Weights of a small transformer language model.
Size: 14 layers, width 160, MLP 640 GELU, 5.78M parameters.
Each number is 128 + 24 x the weight over its row's rms, rounded and kept within 0 to 255. Layers, rows and columns count from 0. Numbers have three digits each. The size before them is the row's rms in percent of the matrix's.

# q: layer 5 attention query, 160x160, rms 0.192, rows 105-154, columns 80-159
# k: layer 5 attention key, 160x160, rms 0.182, rows 105-153, columns 80-159
# v: layer 5 attention value, 160x160, rms 0.206, rows 96-127, columns 80-159
# o: layer 5 attention output (transposed), 160x160, rms 0.186, rows 96-127, columns 80-159
q105 118:124117123168089100129119142181119145129137123134180146098095103120136143147159067131101144146145091156136139148101124105121147127091096141088126157121138145113129122072133125147139092106162131110158124116138136111101108093166126153123124145
k105 121:137170090161145108154124127210111123138141147140139123129104140111101110114196135105131103116133141133102142169148109096138086124121150157133112112118120140111126112127080133130178145140100128099114081172127133141177102148141110136134163162
q106 095:138127134167110136111115151103143115129144143094076143141125163110127107078151117109151158117141138146128117113133149143106145134139111134112102131111150127129144114110126115108144156132108137170108132115060120116132138144085091118132126100
k106 118:090160117137121125125093151151119130148089100135143094125151114146131109106143161189102148107136150103155143101106135160059140131152118096087138122159132177091142124153133104131142131103147120127116119151106104126164141157160132121121146123
q107 117:121125146157133127131170148138127127099132147128156114115128070106124120141122097111088135110155102114126152117134148163127075156151151089102105096118103166156113141139159094148158094118124114120086137141138098105117115144142128111109124140
k107 123:102142095156080125167142140130136163141158150117132114101115117096121093146111133103137134082097150094145122159156124131134175105151168102144107174114091113129139135127135140143136120163102107170103126158119127114122169098141085152131144120
q108 116:167118179080088139118120141088127154132120114124118138119128169138103124139175136148135150125173168123144170166112105139107138104111139141113112130124122122118142139131164148112114121123142170090136148159081146121105124100085118178094082114
k108 109:110141121153153168137144125122093091108158131124150133141164165153082071137144120098138105091153132108098108167136151156133141109144114121146179104134115119118070146140086124133100115120113117118150107096146118142131149123134120126115128141
q109 129:179172122156181153108088124142129133120130128116053113134108131187116121109095138170201097116123146088100131131105111115127128130153187096149150149113129112114149124127136116099094112160157083165129072121126115151146148126112101137136121111
k109 135:104113137119103141129138161131079094109122139145100133119183101169120113156180128187111123107122121097157090109072155130117103116126117120050178156154149152108105139109149141116139128128125156126124144099165144115140092122147127149115126116
q110 108:094092141105115123105134138154113160147156175145153118158120169069184093151116123106102155102159128129176145094161095129134129138135143146137126097122068126124158134135146148129101098111093148125114132131104123156143113124092100092120146123
k110 128:135137139192167134148137098107124076103131148117150089153124160111133122125120137146121145107130113082134116116106122138160116101174096089133135121159129112135108150131124134105150116139133154105167115129112153114138140131133191092160133159
q111 105:130139137121126092132140105135157087113127161128149142126110096103122130117129125110155148162106095121140101149121164157149148195117145132122121097136116122095142124131097136116138117091127104091147130105107175132124099130159126117117145117
k111 116:143113104122143106095165134109151160115112116128132087151127115121117135050100172108137116134157078103122121119106117126184173138144130175158142124097171162116111145151149141145119153153125154154167118155122160183177134121162157133134108089
q112 094:140087142183137110166087119088076143131125159136148132118121122113110144138157132098120129129107141129182121165156093138143110137112062146114122109133143158159100187135142123132115147074113102099086117135151149122112121148128148108091118112
k112 108:111136087092120107151118132121154152131136093113123129100119151149172111140120144142100101139106162119121145138133141135143139146111123141118121128163139102086064116154164110142139164131094114170186103158089105122123160137189128134110113148
q113 104:120156137102181126148145139145128088132125067068131121143149169132150124110176142130153112098158124104119132138115140152136116111116131133166111128144137128142134104118136135129160121141144092183129113124139121122119106107148144095143104143
k113 116:101160150091123119121123114117097099119147157108121151121147130140113104145093117127149145086118135117132160108123151119133147111082128109086154083105122145124112073141128109169135120195126130116133190129139133102140073121123143144126093107
q114 112:170153133122139144124079139120138098150140150138132141106131142149149126127179115153151158118109091112134131108153101164089092117126113122159129158115122124131123099151114134099113103169095152148142096103137072125145129108106099148116187133
k114 121:154103114154115115130150130123162104139111170151132125156155120131136137148141124168156129115129097145159105099151122139113121117105113128131092106094164094144159140162124159122117128137131159154166071142150099091164149126098176101148150129
q115 106:124151112167170119154144103163133120130123150097086147121111160124115085081141139164162121131142130105105094128140160088101117150143141124152114141122185107120089102158119085117130112160133087110113139100149082172150139123121163170126161104
k115 107:156092107138117109119133101121109113125175108068128121119154101154122146097169167127138156111114091136126075146120129140098109146126102168111168125107132144155059145127112086103119088163153175106114121124101135120119156141099082118114121152
q116 115:136164124134095122149144131104109125155104109151116146137127138107110129110127130141105206181108124085144136099112128081122111132090128075099137089159127126139109133106114121161106138136078129107100152130118112112123089114115165128141136123
k116 124:140163125138187157132140131136178143153187095109113146115081146090094155091109107107184133143116158109128135123143117108141127129145127156135119124160141112174141096125125146100142141106152141117083147140111108146145167148115103149139157112
q117 104:137112155124086125120142117157089164139163121097125120097115129092100135135169110131155110165135136144167114101089105143115156115177114086145141140126126133124125132131149123146136108103098099137100120132139136155109147094140127129124109133
k117 115:169118105136173115125106158107073097123135151140128124118152128138119073116135145116120163118104143087156137114085118168153095153128075115171121105166145119103119136157124100153113154152119102124125088129124160112118131142140156133115164120
q118 115:112150146162180111120113141111113122098112136131089124104151149127110127099158176049172133119116132115137102117120141106151171118104127154136130138128108094114113094123123100131163155101187175124116118090105089124098133148151160169125139127
k118 131:127067155084106153102128098127117152152160127132129106105124138127117118129144141107197142156155150127107148108120142092106142147125121121100126115148161123137136097101107121143123144094119135103128129163117112166077139149132102161165116150
q119 096:117134170136127158106128104150151115104117145156174186137158128120170125113124132110096111117153139114164121147164094136161090139106122162130102109101120131151126084134100131112118140132124111136129140119144106118172135156136133143119143114
k119 121:105116131095106195090147133132108181128152110135128143135131083143129123120128148129089127181124117113105097139143086132110129111134145138107154113093136059140130081135120124128140151152156120158114153129107115114125142120120157092156144109
q120 095:149113091102082165127141073104145133152129141164119126123090157105117105134130137115106145115116108166087111149078135127118136125130103113115122132143127135114183108164143078079131108135156142135150153149110159134136101140117137120133086072
k120 112:120175120119118132138120116101099126168104096139143092112127166119104139149159162135101148128084160118134128122108124142131107125133089107112116116125171130090137191149121109117125125098099109138127150128108133131138070095091134185130131137
q121 119:150118105111130141116119124101124112148130073096078098131131115109082074125138138112146124180097130136156128110099113090189128137124150134108153135132105140139127113180110132101107108103132118138098167107107110120147076165137158109139108104
k121 115:121137129138155166109119162123075126167141095133107101146121133107089130101133136099123135171117143142133158133118131155105178148108150130110146119148147136148129148122097111091120110124134137086112160079128116084136091135132118121139143108
q122 106:107115126121087116125130082064152093147116132111156092132104133094112133099120127115106103137125114132169138128130143143145121135076109115112106134144121076112104104133125140136133147133128117145133151148147118139122101131197170167156136131
k122 124:116117137093131116231146101128122176094110100107134127133106180136133122129103135087148120112122122189154156163110113098118125078108137144136147125155114083123190128147154129117129096137128117141099152146124158144119126146122106080137125139
q123 100:107126116090116122102160146130130131131106148145142095108151149135129090147125096097148131157131078153060169119141127150095119136143156134098145170082143111125152114139171154150131131096096137171115083176094075142164093120134087130093131136
k123 121:129108112154121118152175125116101105127119126128070137137119133158110139144148144091107153080168087131142210113117120133131134145160112120105102143115100118140139138085164184180144116133132125135133101116095135125144117115142141132119114153
q124 118:136117095092101108161089137151138118083134157101149122109112151139144108155144122158109113112148127148121134154145098119102113110139156113130156132043100120140179153129137118103128097131149141120098111140139104145150161116128060156087149109
k124 119:061101103117104106082151149169114132141128106159154095117143132145127136148135091133092111109102139144098107129164090169130137172132136099145132100111129134154140136124109127148172127117132115132133107130113156059150114126125094092120187123
q125 106:127144132149092122104155128124132147138157114131159113142121086101111133139149131076118182124186136130110079154064111146111105142126090111087083097112125185128127106146121127125129135130090127146122118128150161130139132129148123106136132100
k125 129:142119126143121087165135135118123115140133155140155136148080120113136141167148130057140124110154163144116183156104140148133143176134071126077135142106130104130145100094092118131156169139183155110136170135145145144128160110134110092106138138
q126 105:165090052103155144139127112145136085120152109128136121123125146124121074089142177110111091101156153132164169117133139113170119147127129137129133147121148158155106125113118149137144140098072143125149123095167098113157096162169132132133127114
k126 116:092127151116117129156082134143134150091133110087145110084120150113146125148124153125116123112140092092121175158135133112136149144107153149091163135125170139109129084111085128093116135106112158154115110136149119150054127153144121124130076145
q127 113:126105131146141157119136129129107135118134128164092162105143159128131137115150120106175152146125100141137145147090045125128088132159123099123171162124136127144121103081150145111119121111146140138156156120127145139119132105112149145076136119
k127 113:114151138134122154129140146154096139094141095124127147113107142104087082116097145139167099154150148129127125137124118116092144155081103076149130094118119149122150190157185153100126135165135137105137099126154159109137120137126140127109147126
v96 105:118150098101151114138167130126107097145095145182096106126128104096150097163108129128163105168133134143108149147108110117117095087121134120105094098138121161114137123148139123148139129101135125159192120139119192127137099113131168166145142141
o96 099:126140108163072121107139146121129103148127144160141155112146139165165117121155129156122137085153154136154131119107145101132152133146116143132138124137135150126153158131110148117140147088135153147109121185129144154122134139109136129123128103
v97 111:181143142094101126146122108117148101139136106068131134141155124153136127132103129110145157110145136153066128118154116103097072149089116111148136115125160151144132156143095128109151099135163107133168126162138131109117105129151123110163119170
o97 098:111181119136106128129141156129115159145139131105131139143147126104141105120147130151150145182115137146125105099093170136153141151128083112152122138119138141134087165148112116118145176102130127110139111108145132134113109142139106147150143141
v98 102:141126107109194168132137093083106111110093130111139115136160129135106105139116128154151137137145092128134161107119129142136096173103093079143135155108085107084100051122158099116175129158146116104133118113099167137120102138129145104105137113
o98 097:125140125097145124071134138120100137140126130119120148103108130121137155119147138111137108135130099105130144128140128124157165146110086132096109144082120099135147103102139112111113172087109101103148110065127102119114106160128114136127049127
v99 102:155161135169164129113161143107107116105135141127104106165125101135116134157120158103124159148137124089131111124058152126136115060180128131117105145133133125069161133095135173118107173118119092127144141123091147108104129139131123139113109137
o99 090:135163151099141134089106118114107142143187164163179136133139154129134125094105140117146133159135170094129140100132119145122126122156149113122131133104142134106112097124109143122113119128140105156167161166114137118094132159134129107162097151
v100 091:077126115150119144119110121121127117135136147110114126125134116181125168101118096133097148115108133125114141135080146123113104191140105150150155112140135107117076117145134135149140143126083158100133127124090141125116153102139130127129135114
o100 095:085123138138138089107094112109185138118127138097084123130124097119156083131115124138140105103119146148091116133162100135108151164132122157137113159112123062102140139102182169139156158180146145135154164135127128110125161081124119114100119089
v101 104:091156072165099154125143111083170118140116129147164147146146132145153138161096101136148120141142101143124125152105126128143113155089138112132124137135161120085097121173104139114156155110101087114109135123103113111206163144142096135113085109
o101 095:095128118131110124134117105126108118121142097095144123147156136143146140091126132101161127113143113148111073132112128163117124138163065143113143120121128141146121087117108102161116153122136080132116155088142151101166120101114140122146119096
v102 102:116164117112088146119079120117113104151132145091112115104132126122143114133118154091121097125094161135128120112141153132130135117140118165112144100120130139118159109121166160153111103152132104191119140161094092144163120135108116123145140175
o102 096:150167117127162149129135177148119083130127145101106129117122109118108113114102146156161099129078163126098103142110108131145148143105137124144137125182143132120115153105139116135125139130151139156111127121115124118118126155119152113141157127
v103 100:125137164144109139111132164136143137144122148146099110100152139126171110137169138092148138159149091099137127148124128146150110143102141169089121109121117136120130138177140132120113135126145107104103128133131126108175165179104125154130130116
o103 096:118123136113124118098140136071156094129141175170139129144112096101187123114150126126127136159125133123100061096150111120095121132130143118121124136133065127110122098141121124143090131135152128138148137111114186136115129099110154065091139129
v104 096:136122162085136113145137190121094155187118138134140151123132107109111128108125138101129098111134143128134136165157116163146154118110122108090155130125139128121139133176116148146124141115128138137127146113129132123136145115121128149176125166
o104 091:138142135147142104170096129134141095145103099110118094133104123126101142133128143168115127147140160170125124150172119076126096114124151099180145128071127129108133166179147169141152149093112133163099140132171151143138141116126162118110111130
v105 117:110128126143157122130133119137152143107154100132103122097116112145144117116120111119125102176145114163134119121115101155149131141109123110126136073146109136077089134121122153126168133080139106126141079104107125081131104123126108134152103146
o105 099:101116114110119124098104060126108083135163088139053144134106120147102150110170135158165141176150129128126105161116140123150099121092170172127134135133148155140105111103181158140138141134165122151147116136130154135147129156124107129136084131
v106 111:117132092116136149121130143158125111153134139104105117191143138159099137151121128124136152110146090169150094117111135078084152131135110112132057148108152104080124134076159160112142155171120136120090126111090151130132111115135097125100109138
o106 097:123120109131119179102162093125123136145181124063137121127161162102096128151142117133160147115120127118140107131107095112110177134099143102100158138107123106140130117107118159125140095113125190141124189132138131099126110117110126129146112079
v107 092:139133116108143128110132121169156129100129092178161108121125123101101148123150120133098144116189127138147135102143133153143109096125119141119138097121128144110128151132096163111099148082070103082145092151134129082110172145117147117096157157
o107 090:142119136139135167134126105098122112144121135134103113171142098103145167117134118100136105169155146137120119124126102129110142115109083103130138150107149137163123159148146131155095131155131134123165111160155159171111124158168148112086105145
v108 109:083073100132089133102152137128142151121153064166140105159120124124171153122111149131137133137109153162134143089166105155090132151127139109132113143109178175126132118149129128118100153110160119130114153101150141136149117144126138167132098158
o108 099:117110103146137104136144113149118167128134105114150111149141083185171138146123102097112109137110128116122081150144163151142145139138168117160123083110128140106138128145058107163175112115154117152135141150144148127138119124175086145120116151
v109 103:114119107135089146126156121097139155089101143086170113133121109125156131110129130106124102165127147149161163121123092143147133108118128124160112128162097115112111128165162100144099135139123103169097124151210125102102126106143122088109146097
o109 099:104137145114140112104150176121129161104126112163107133157095157127122118124100157071164112124127149133132136148126151140123151133122143162134190090088087117112129165144131112099128122148135123107099098116161131131113080134140096119099089149
v110 103:095129114147136142152153088132100106159148135131137082128101123121155073137115114162102176134128093173087136102114127137117113144105089113096151089159156145144138192160136098184144133154117107108148166118094115129133169108116107119114085133
o110 095:121120110111162132113089123148137100173156162111166111153133131114196145129140159091116182130090161150134129128129121151164156152122098145144116094125137136127133161114161124109148141130118107103129148177088128149122136173145105135136118098
v111 107:116146129131151127112102131141122138137119125123112087103164130158141116106117162103117154154123138162157118117130117082123161139114135111131145091099153118113144131107121110115141142134149088167130115151154107079090117162114125094129132174
o111 095:126129111130104126135143093112119102145129124111113103131110134079150132167099126111163131132153135119171149120130129125155104093107093108178105093110109145122138124126170101186159099182139162144121099142187171138097112140099102084128143140
v112 103:057148138138166123101175119062097106122085098136141144143110115143134112134110098149154183098134138171137135118113097134130111132121155146154136146130092121169144132127158136153121136072129110126120131127101138134106085121166112130133115094
o112 095:088143129180136114147093109123138115129142119142126160127125131101157138154104134145105129137108121110121155095165144130146153133100128151125111162125093106097077091091151149139139173104132101128159118134136166148156108143127161125120066125
v113 094:104120129166140154132141179123145136129106126107149110108124164107180144088101146130113173137079116090092161135115152147116102127128150139098137118171141148127138160217101118101103127120108190132121107138169114132090122100133105085172123101
o113 089:199115111123142075079133142141105134168122193152145174123104089129131150106144150115111134170139103146137111137135174093121112112115124137181140142150119159135127137112131101115130116160112122096134115084132152143131167100141163119126143155
v114 101:131135133165133127105166128117130099103144148121134095143109112125134098080123091100113073123098124151121115146132143145114127150116130125118136146161124125129127142144122080112133133167121088091116135134106107136128158139144143112118111136
o114 090:084125163143109115082098108150071129109120149142131155100113139129153096083131129180117108111100129148088105143144118136140130131136162101147110099094163115156094100110146118151135140127128148155119136131137134144131169096125078148092125115
v115 103:133129119179132144142108127135108134128125157139106115127157123168133150133141138119145185141198138163138142125161154157121074148124104115156147114131149134152150175127118126160148125128115129125126156136115111112056156137098114133186098121
o115 091:134125089133087155160123116119160119141118142140157124126118123082125101149126123121105139160114160142113123150139161157132136152092135094077134165172115158120139151114146136141115122141111120160145102125114139144112131217138128087113114087
v116 113:143169120137127122151105126125129127112132078109118149116098109115137127176134128158145158125141128144138137134118086130126133109160117093139069151133112105108067138125108158159147094139139136103100112167201093137127138142119105069154133117
o116 097:120099126171161150107113132139110114099151110129146131125148136125112129155128135129127157111175077141121118142081151141137139144175157121104160112110121166124145088112138170126123112137123122109110138102147180110102123137124082086128152156
v117 103:120123126125206116149104155114106126169045137129133144098149126127085113148155141136111146146155134114127090125088145119165100119112137100127087110129130125151149122112154133132137119180087149110125132130143126127178131123106110148116183118
o117 094:112089175094146118125162116108132124157146138143080132098128147119121130110136160099101137106131193164108135144139113110125158130132136139112150137131112080101161143132122155118137162096107074127127113140110155125131125132117135122134142173
v118 107:119075117107073126110118111162112155114141110146124142114137114076157146151113153150124137136155134154108139167175116094086139151147100135168097126124117129134087128179120159142133115133144144156106141137200129076123133156102106091166132129
o118 098:102110114184126134175219113115127099114130131115139146130141125104120117195150128128076171121110127142150110192123103086132094142140119147134169120099076120119165133142141153114131150134170148116107150133158131115108097160124113157145133092
v119 102:130155109140120130137121105110070115153151142133139102116141123103156137112124129121128140131100115102118129188115142131104131125177135131168127132093178099105118108141125162125091148151153121112105126136118149116162122114142112167113082179
o119 090:116165162090151129126143110139166113128174146107145090167139155109108151130127115109104085115146152104092138125135132122119100131129100068145074123152120104148135151123075129112089164153156121198127177135134095148157102147128118155138139129
v120 112:097137102157193089159109128126087091171122126072082124159102106105168103117124132144104132125124149143161096119103137110116088083116129130122118187181119126092085150196135164136137134093143162146117146117129122129112143092126088131180116164
o120 101:121104101093145129116159107140112133163099148142140108135155156115107130132096102127163075108143113150100124087131125125155141134135153093143131142129162127124180145168145160148151148183147143134143098178107165136112105147124110122199156124
v121 107:155158136107161149091110164123169084106175122125107128147146134107091121123119142076118203115132130134117141185124126103104131109133120128083122215154151164091109136103148187170150114125125116140090150124144090097121142160079125131126129096
o121 101:154159130152108135136075122121138159130129160120111140138137148117126140163144144178120170126115118127090099126100135146156055127195081097110125115106133152112144132132107173144145118145105140130107125109127120138117067142109144104147127124
v122 100:122092154133147127133123138125132116091126123129143138118135135119119151150154101117133167100097116087109140130148146131140083098135127141121112140109127166161099096143145173112171110109163124118150103155124158115161128092144197153104163129
o122 092:113124122071086115134139156130195139133116106154114176158147109120139130119130096114128143140079133055109134101087094110141114127169111102113141161124145133111116131147132142132115147162104140089119145116134085149163128135143173136104155124
v123 102:096112186181110157137144113150170153071149119130077123139090129131141147144155121097115173128103143131134116151117162172115093132104142148088147107145177099136177144130136140148092117118139100135136137108129159120165127139152123169103129086
o123 088:149110135115104152138116115153121129097155107139112172128138116097137164121126153101160097113103150068133113144176136155108110142145161169099101094137129142138108112146113116148113130143138139118115137097105101142157145151115099157112132164
v124 099:119171113136058118103123065159175116131110134139136149117090134097144150124134118124124153091113146130106122131123120112106133158142117177168112095129134145078093133129140114115141085137129133154136129119122162061096107104126150194133163124
o124 093:126105126133103135075125094130116170113168119112127150154166122120128103136133110155149108132137162065123139131108122157130121106169111104132177119197133143126140090146112131120159131101120183129158133115131132125131131121108150155098132128
v125 106:099122131143123077075114129145104164130156150150129101083150117117105132105112119154124171135123123088116119152146105112126164146104134121172132113106149121122160131174117124138123129119182123090136126128105095138115116120131201166076141141
o125 098:119093122119115148106142120187152123087129149125141117144131150142145123121171116142090142149147162144090183120140130123104063127119093132169119123158167137083127130135139151158127080103090142113147096149124118124145125155124081151088103104
v126 109:132126077149143148128111121132124153121099099125116075098131111165156117119113109121117129096110159124211112097104118170112124152134120119148131093129114093145164111107147090102128078159084146094175140134098134113120117110105126160147132131
o126 098:088126116123146123103115119145128085147093170144107116113109151160087130117076129140114052155129164138129154102148127138123151159137122122104114150154130108108166111091146121119160121112115128125152125127128094133103143119162113107092122165
v127 103:148135144127134101128120103157119124159161137182136152144133122130145123139108129116147132147154118135125103085104126143140107121147104125105152117079125131107154123070168135132115109169079120111118180138118153143143139135149134118163073095
o127 092:134119106163145108099142128134143092161129125090136123105131139142113174126130161137134128057145172126117118145116177118127147115171092140158131108120140123141079117115098132133114147089133130128131153108134152118145150134105147124144108143
q128 111:114127126143153116135151130139163104093140125108167120123127130135120150093129166112091147103123132118121127137144107141170129158130161151135132130120165105143111090115128112114109100107149162105112121116133115149116121124100153154096101100
k128 104:134114136175126067159090168117154143130133133112178139140148112117163085141108113148106138111169124100130104118188150101169151123135127098099105102104107085114130148148097158142120118110147139161133151136120104112134125108073113128148157138
q129 097:123124103133140161110161107093163182132129077137099116114137100121117129112137157152115146128139137119100102151127109112125160110124119143173117081137163190143097168133106139100121136097191166114113139098152103085141110166108135121169094139
k129 089:133151178148134151145114116107127115174109141139146159134087170153104140102129133139084136117139120167134129136134122150087102121137151088115120093103095112111150126114111121149177163114124136112096164140136121106125125172131098131127140116
q130 124:126095104106151169121095110104131127127153151126150118143125155068119125126151104153124112154111116149148119132189092126139146120095113112132103081131122142128130107164165117103119124139110131153113119134119154098125178147139149110105117130
k130 108:127122098141117154153167149092143140143170113120134154114096140140125115118104151135107117189121134114110166131133118088115147117154124138122081156162149111138126071118133167139183125089078124122128127147115135164131184154104110147154167161
q131 115:146162116115150106111115109071149146145099087121112134114101145124083147157124097120135068140180128159092139159099103160095136141140148150131148110145104189154122105122116144129128148125150143120136146122117140137114116139143096110136124121
k131 104:149106118128142082112127109117116093134179150096140111106124149124114123114167138108145145100141086149085185130098133140139173167120125124158138155129178125082107141126119148153149110123125156152150117087150147150100143119137081165136135150
q132 109:148110140138154124136141163122128109115154112097140103100116119145138116126122148148148123131138175095149158162080085120097141128098149149143158119083148138089161145118131130129147094147144117119122128146127156087126123104147114139148141100
k132 100:093118103116141141154118150175086141144139126076118108111083153100148121113122172131118117152127148126120166144114155131148167092168166102129164110137160120119118092121143145128158155103151129120168180136113139168112112073129089113120124105
q133 104:167124130092106110091135144092108125147110105105129118189107059151104130118120117145087110156156153116091118155134112142119098130081119143125109130078157138142171151135145097118164118087111108113118161145097127078153109125156116092100122091
k133 100:153162164116139112128103169193136165120116118099116128132089106114151134139127087105098143170145164117124126128105084123080160122160180141128138147143143146114178091110085131108124139132144111138089152164154154092160157131144116149165128111
q134 114:092137121097141119124110142121139144101105222085094100179116128156113141165178128152128102161125115126160148141127148127117111110139110179110098158151133171132132154107108129177104132168129122123167105149149118094108112107142127148111128171
k134 103:110136111053131122124127157156117103138118071102137142148133113154142175160080112115111167129116107103127145126137150155076156124128132127119162123159130126094103120149137088132112112162142139109114134099123148103147108127119120114098137136
q135 108:118130141173142087128117152090122144120132122123143121173167109147127166125144131130129110129112141133152121130132168114164091124130115120097107102129095124164137130140124116083091122139172148126122140149118152138131138097109170108128141120
k135 103:149161132117081144090133139176105146108116152132120099132161114144162115090110104186129130116138148150116131104149154099150138126161135140134144150146107100121162116154139122157151154139145086135110159137118134110132158096074131097146138120
q136 107:136142142101145153121129159186146137126105127171124160132174091145134132106126094114121157137089159130123100118142124101120131068136140177159143142142108120117165147131176125146153158164132095118129142174140103131132092117125153126126128133
k136 099:121131158121125125183152137152126144118157142114110125094189122134129153142106123092142065164145115142142150143161108088168116124133140175152133144126141118144098124127146133119122123159170122081108155156132154154106149163146149145101103171
q137 115:161153109137096138112157131148118122149123098121088148133130131142144132090111157169110140137084131145130125125153155135118142116162084157075102112125115090199160123123167139114147129090146164097123156124125135137144097147082157141124103105
k137 108:120148094123115147130118132127134181146148159143134144112131130148150139121071122112103155160128147190153095129113152147129132095092154162093150143149131090128179084099135123124129107106136156138117129149096113142141105129143155108111162098
q138 106:131133109142114131121121152171151116101123136164102151136171082109094116116170133125123082173100129167117114082109127134114144111099119118121132157100158132184134085126121121084128119130153120118144170136127162090151113150106120117092112122
k138 103:161166131132138125162093138144131176136136092113145173140111101103168152122130130130117171147148129125151123141124133095103107107102177133110118128088122118124150104153188112119152122163133097114149133167096122145078151100164137113156090073
q139 120:119130144108145216136130129149105113165112106135109150118124160142123209117094133167099062140123128127103069098150090113140144119087105110143138112147148132116110130137128121098097143174140168101165132099128167123126124127091137141119125108
k139 102:132132121131129132145095130130142115108128142097171126124101140128112146085156154136148079141098144131081115115140124060106136119082099138122116136140088078124145127135170131099099176133137116152147152137161138128152148100093139129099124136
q140 113:127135130101095119119117142114129109153136127097154158136129140117130140073151078101160152199169110136134141137130130115129102120103156143112116111139139117128116135124185159159101146131141125105144113108166084108129103125148100151112121113
k140 101:118125134114166143137168128148127122132173143087146191152147111159101108120144133138151133134161135148101108140086114125074127165118123107065148076145120132147127111147098139123150105128130116112116119128118135131116100170119112140077183106
q141 109:158137168127102094124117115141120131146144100110132112085141136116170147139128119122152152121146147112138120129165174149149118130121168164081153120154087124131129150170149120146133138110172147091140118107083129121146119116165142130117133102
k141 100:126114143130076134098131130118116118170131127130121142077156122138140136098116132122172122162144121148104105125149131126127151109172152104093150167136093087138132144133162134087084139108140135144091123122127142166146099101115104106143125157
q142 103:143159142138145131170140127121132088132107116148124125123158129117138118106119125129122097079132106125126115133157118098157137124152122115138131139121136065129155149152109106087104126138115177116103110091132136109104114098114158121150124140
k142 101:138091149097076162205167136119094124148126107093122084098147115155133143140137155124127115127153183107101118125182139119117109090130144108062163136154126128120137140150165123145135127139128107156136095146126127140162132113123120146145137111
q143 097:135104159128138168133085132124142106139120118114099101157122141126176129136129087130164133087134146111099123155114109119130136104160100113139158140090115097132139091117111081098129132147126099170126132114135157137128157131135127117134119198
k143 093:111103072141112135112180128131100065118152137161154113142127113130160132116088105128110100113169106123137147107126147132114139158136142125166113136112138104151129147133152132128080077106117135126140114115168113131140160124114147131116120065
q144 111:148107108186138136126048125105155152121129147081137121076128146121143133110070152136164112085087128138155113136127117107143130145116133108105103125121142117117097165119108098136119173091127128115142161147136088153082160145116133147096133102
k144 107:145111139147152150097131133105130148115104116144155179090097182122148111123145122164106137146114113138159115145137103144168144144111065101135074102155162109140100086104179135110135133115143118142124112094124113104136186133163122168139122119
q145 110:141154099116158092050137116090138155140114121118101081121140146169109165128113072129080123168128106127109129148154131118160142114111139177148139109079123119163159142120144146087140114098136124138107168108124182103131104140088149093101149091
k145 106:122116115092102132159078113113089128144107144123143138083089164125136127101147104108139144158123133151140141143135112059178133142103144107143115108124151096130141091165138119130144140130124128136089146127144122159139106114118109166146142092
q146 106:124118122148165118134157161128119131132108089120117125139108116129063132144150109110150119152149111182122135117140125126135179122116135099114149109138183177120143125164138150122113089152112155132127156118099129137129122134162130100164095082
k146 094:109135137084143125114113106131103133127161168121160119107109135117126132130085186114168111150119145104078137132084134116104106121134130137135141101145123071119116159138118136152174192087151152088140127158153099144147109110157086137130170110
q147 118:138091175143153171146146145168123112109136125144138153163100124099126137119112125145131118134121107082117108165118112082134116093118149133125163105172133129121091101103119088150097094154158154109175079100147134138121106148134150142088155172
k147 112:102133141131127144090125140108130105116151145089089187153183111109134127078121117145126129154092143108136099144127104139110182134085127102119085105135127094170091188104141137116110158150135128143134158095139114093113107152133131115103117107
q148 106:098111130140099161123147107100148110129104119152104118107127129092132102128125090137153115144136141147143113105118148139139121090137082122125093098127136092148148122118149126135158143095158174132126151122144106134141117145120145083125161118
k148 101:110116161113104135131092115137136137128139151145149114113125108077132158118103111089132163135128106135122087109131093149148125125133110108145118132154132093138173121158154131133096151115066106129137094121158103141145142147137123125113120095
q149 105:120138138130132109095131111087118128137132164148161117087112116141077142097145146132131153143115104156128140095130126107092090104086113118149106117131110112141122097136126117103115111141112124129138152120110096097132119104132162131132101119
k149 091:177117122093133158174149095120141117127104110056118146120106146094157134152143122135140110118160107106119089164128127156077141138093139138137112165127152148099111098117156187152120114136097131163124097162145146150122115169133107147122133107
q150 110:103125129073111120137086138141158129119110107085102126146157102131130140109165136089112115107169125140094160124118160056105118118149162130143121144135150139115202144171152086121142140115129081128112179150103140127117115127114086147124145111
k150 107:135156148108129118144144061115159152123123164108134110119123151112114130132086109095137152115149146080127136143153128123108136163172166113116149142156125138125131124090130100140112141142144125142133114101122141160124148113135086153126087146
q151 105:120135131146109138097105157112133124103166161154160158137130117124126110124156113139075123151155165111124134127167119110137113145129122137131098131128130115133163126137133153156141113077138115112117171151118159134128118118094088098142109109
k151 116:120107167108176098124181142108111155076143094137087130137130136121134160092141110102118155130143125144125160147111134087189130091115118165141110093084153138141157157095095103128151141128106160150154129125135120134116124128116103136123148151
q152 119:134104102099105156132104134108173145157115100151155111103136113143156146104119146105158125157113149192119093097151140133124143130091068119097075115140134114137165152138145164123123105154120164158126101138107135127121111131131135094131107126
k152 115:158099145174163079151155147135139118132146119132133126130127128125131148126138114107156188134066092163110111093187130148102128113167125128182125118116144121164152119147154121152191114081088127111116128140128074134155153119142154089129112099
q153 120:123098078127122178104130119128119100146110154152166156113131144105113128148122167136143115158136114140091146131146105153131151114077109142090091130156114103156138129116173113078118171121153153157155123130127137102116121155105129121137104120
k153 105:106139130099109154096116124140153100137185135109114133133066205105155123130157127138133148118096119095147119122150133138170139130116121117107132085150108113120124079159149127131104167129098142132123094175120142143109122135124135120110159131
q154 112:167138099161102155134183148161141134133124074120165112127105143146115111144108165111089157126117131125139121107106122126147140127170119090154131096153143143120145103111117081138098113139134121143116135153118164137130105165129119119133146076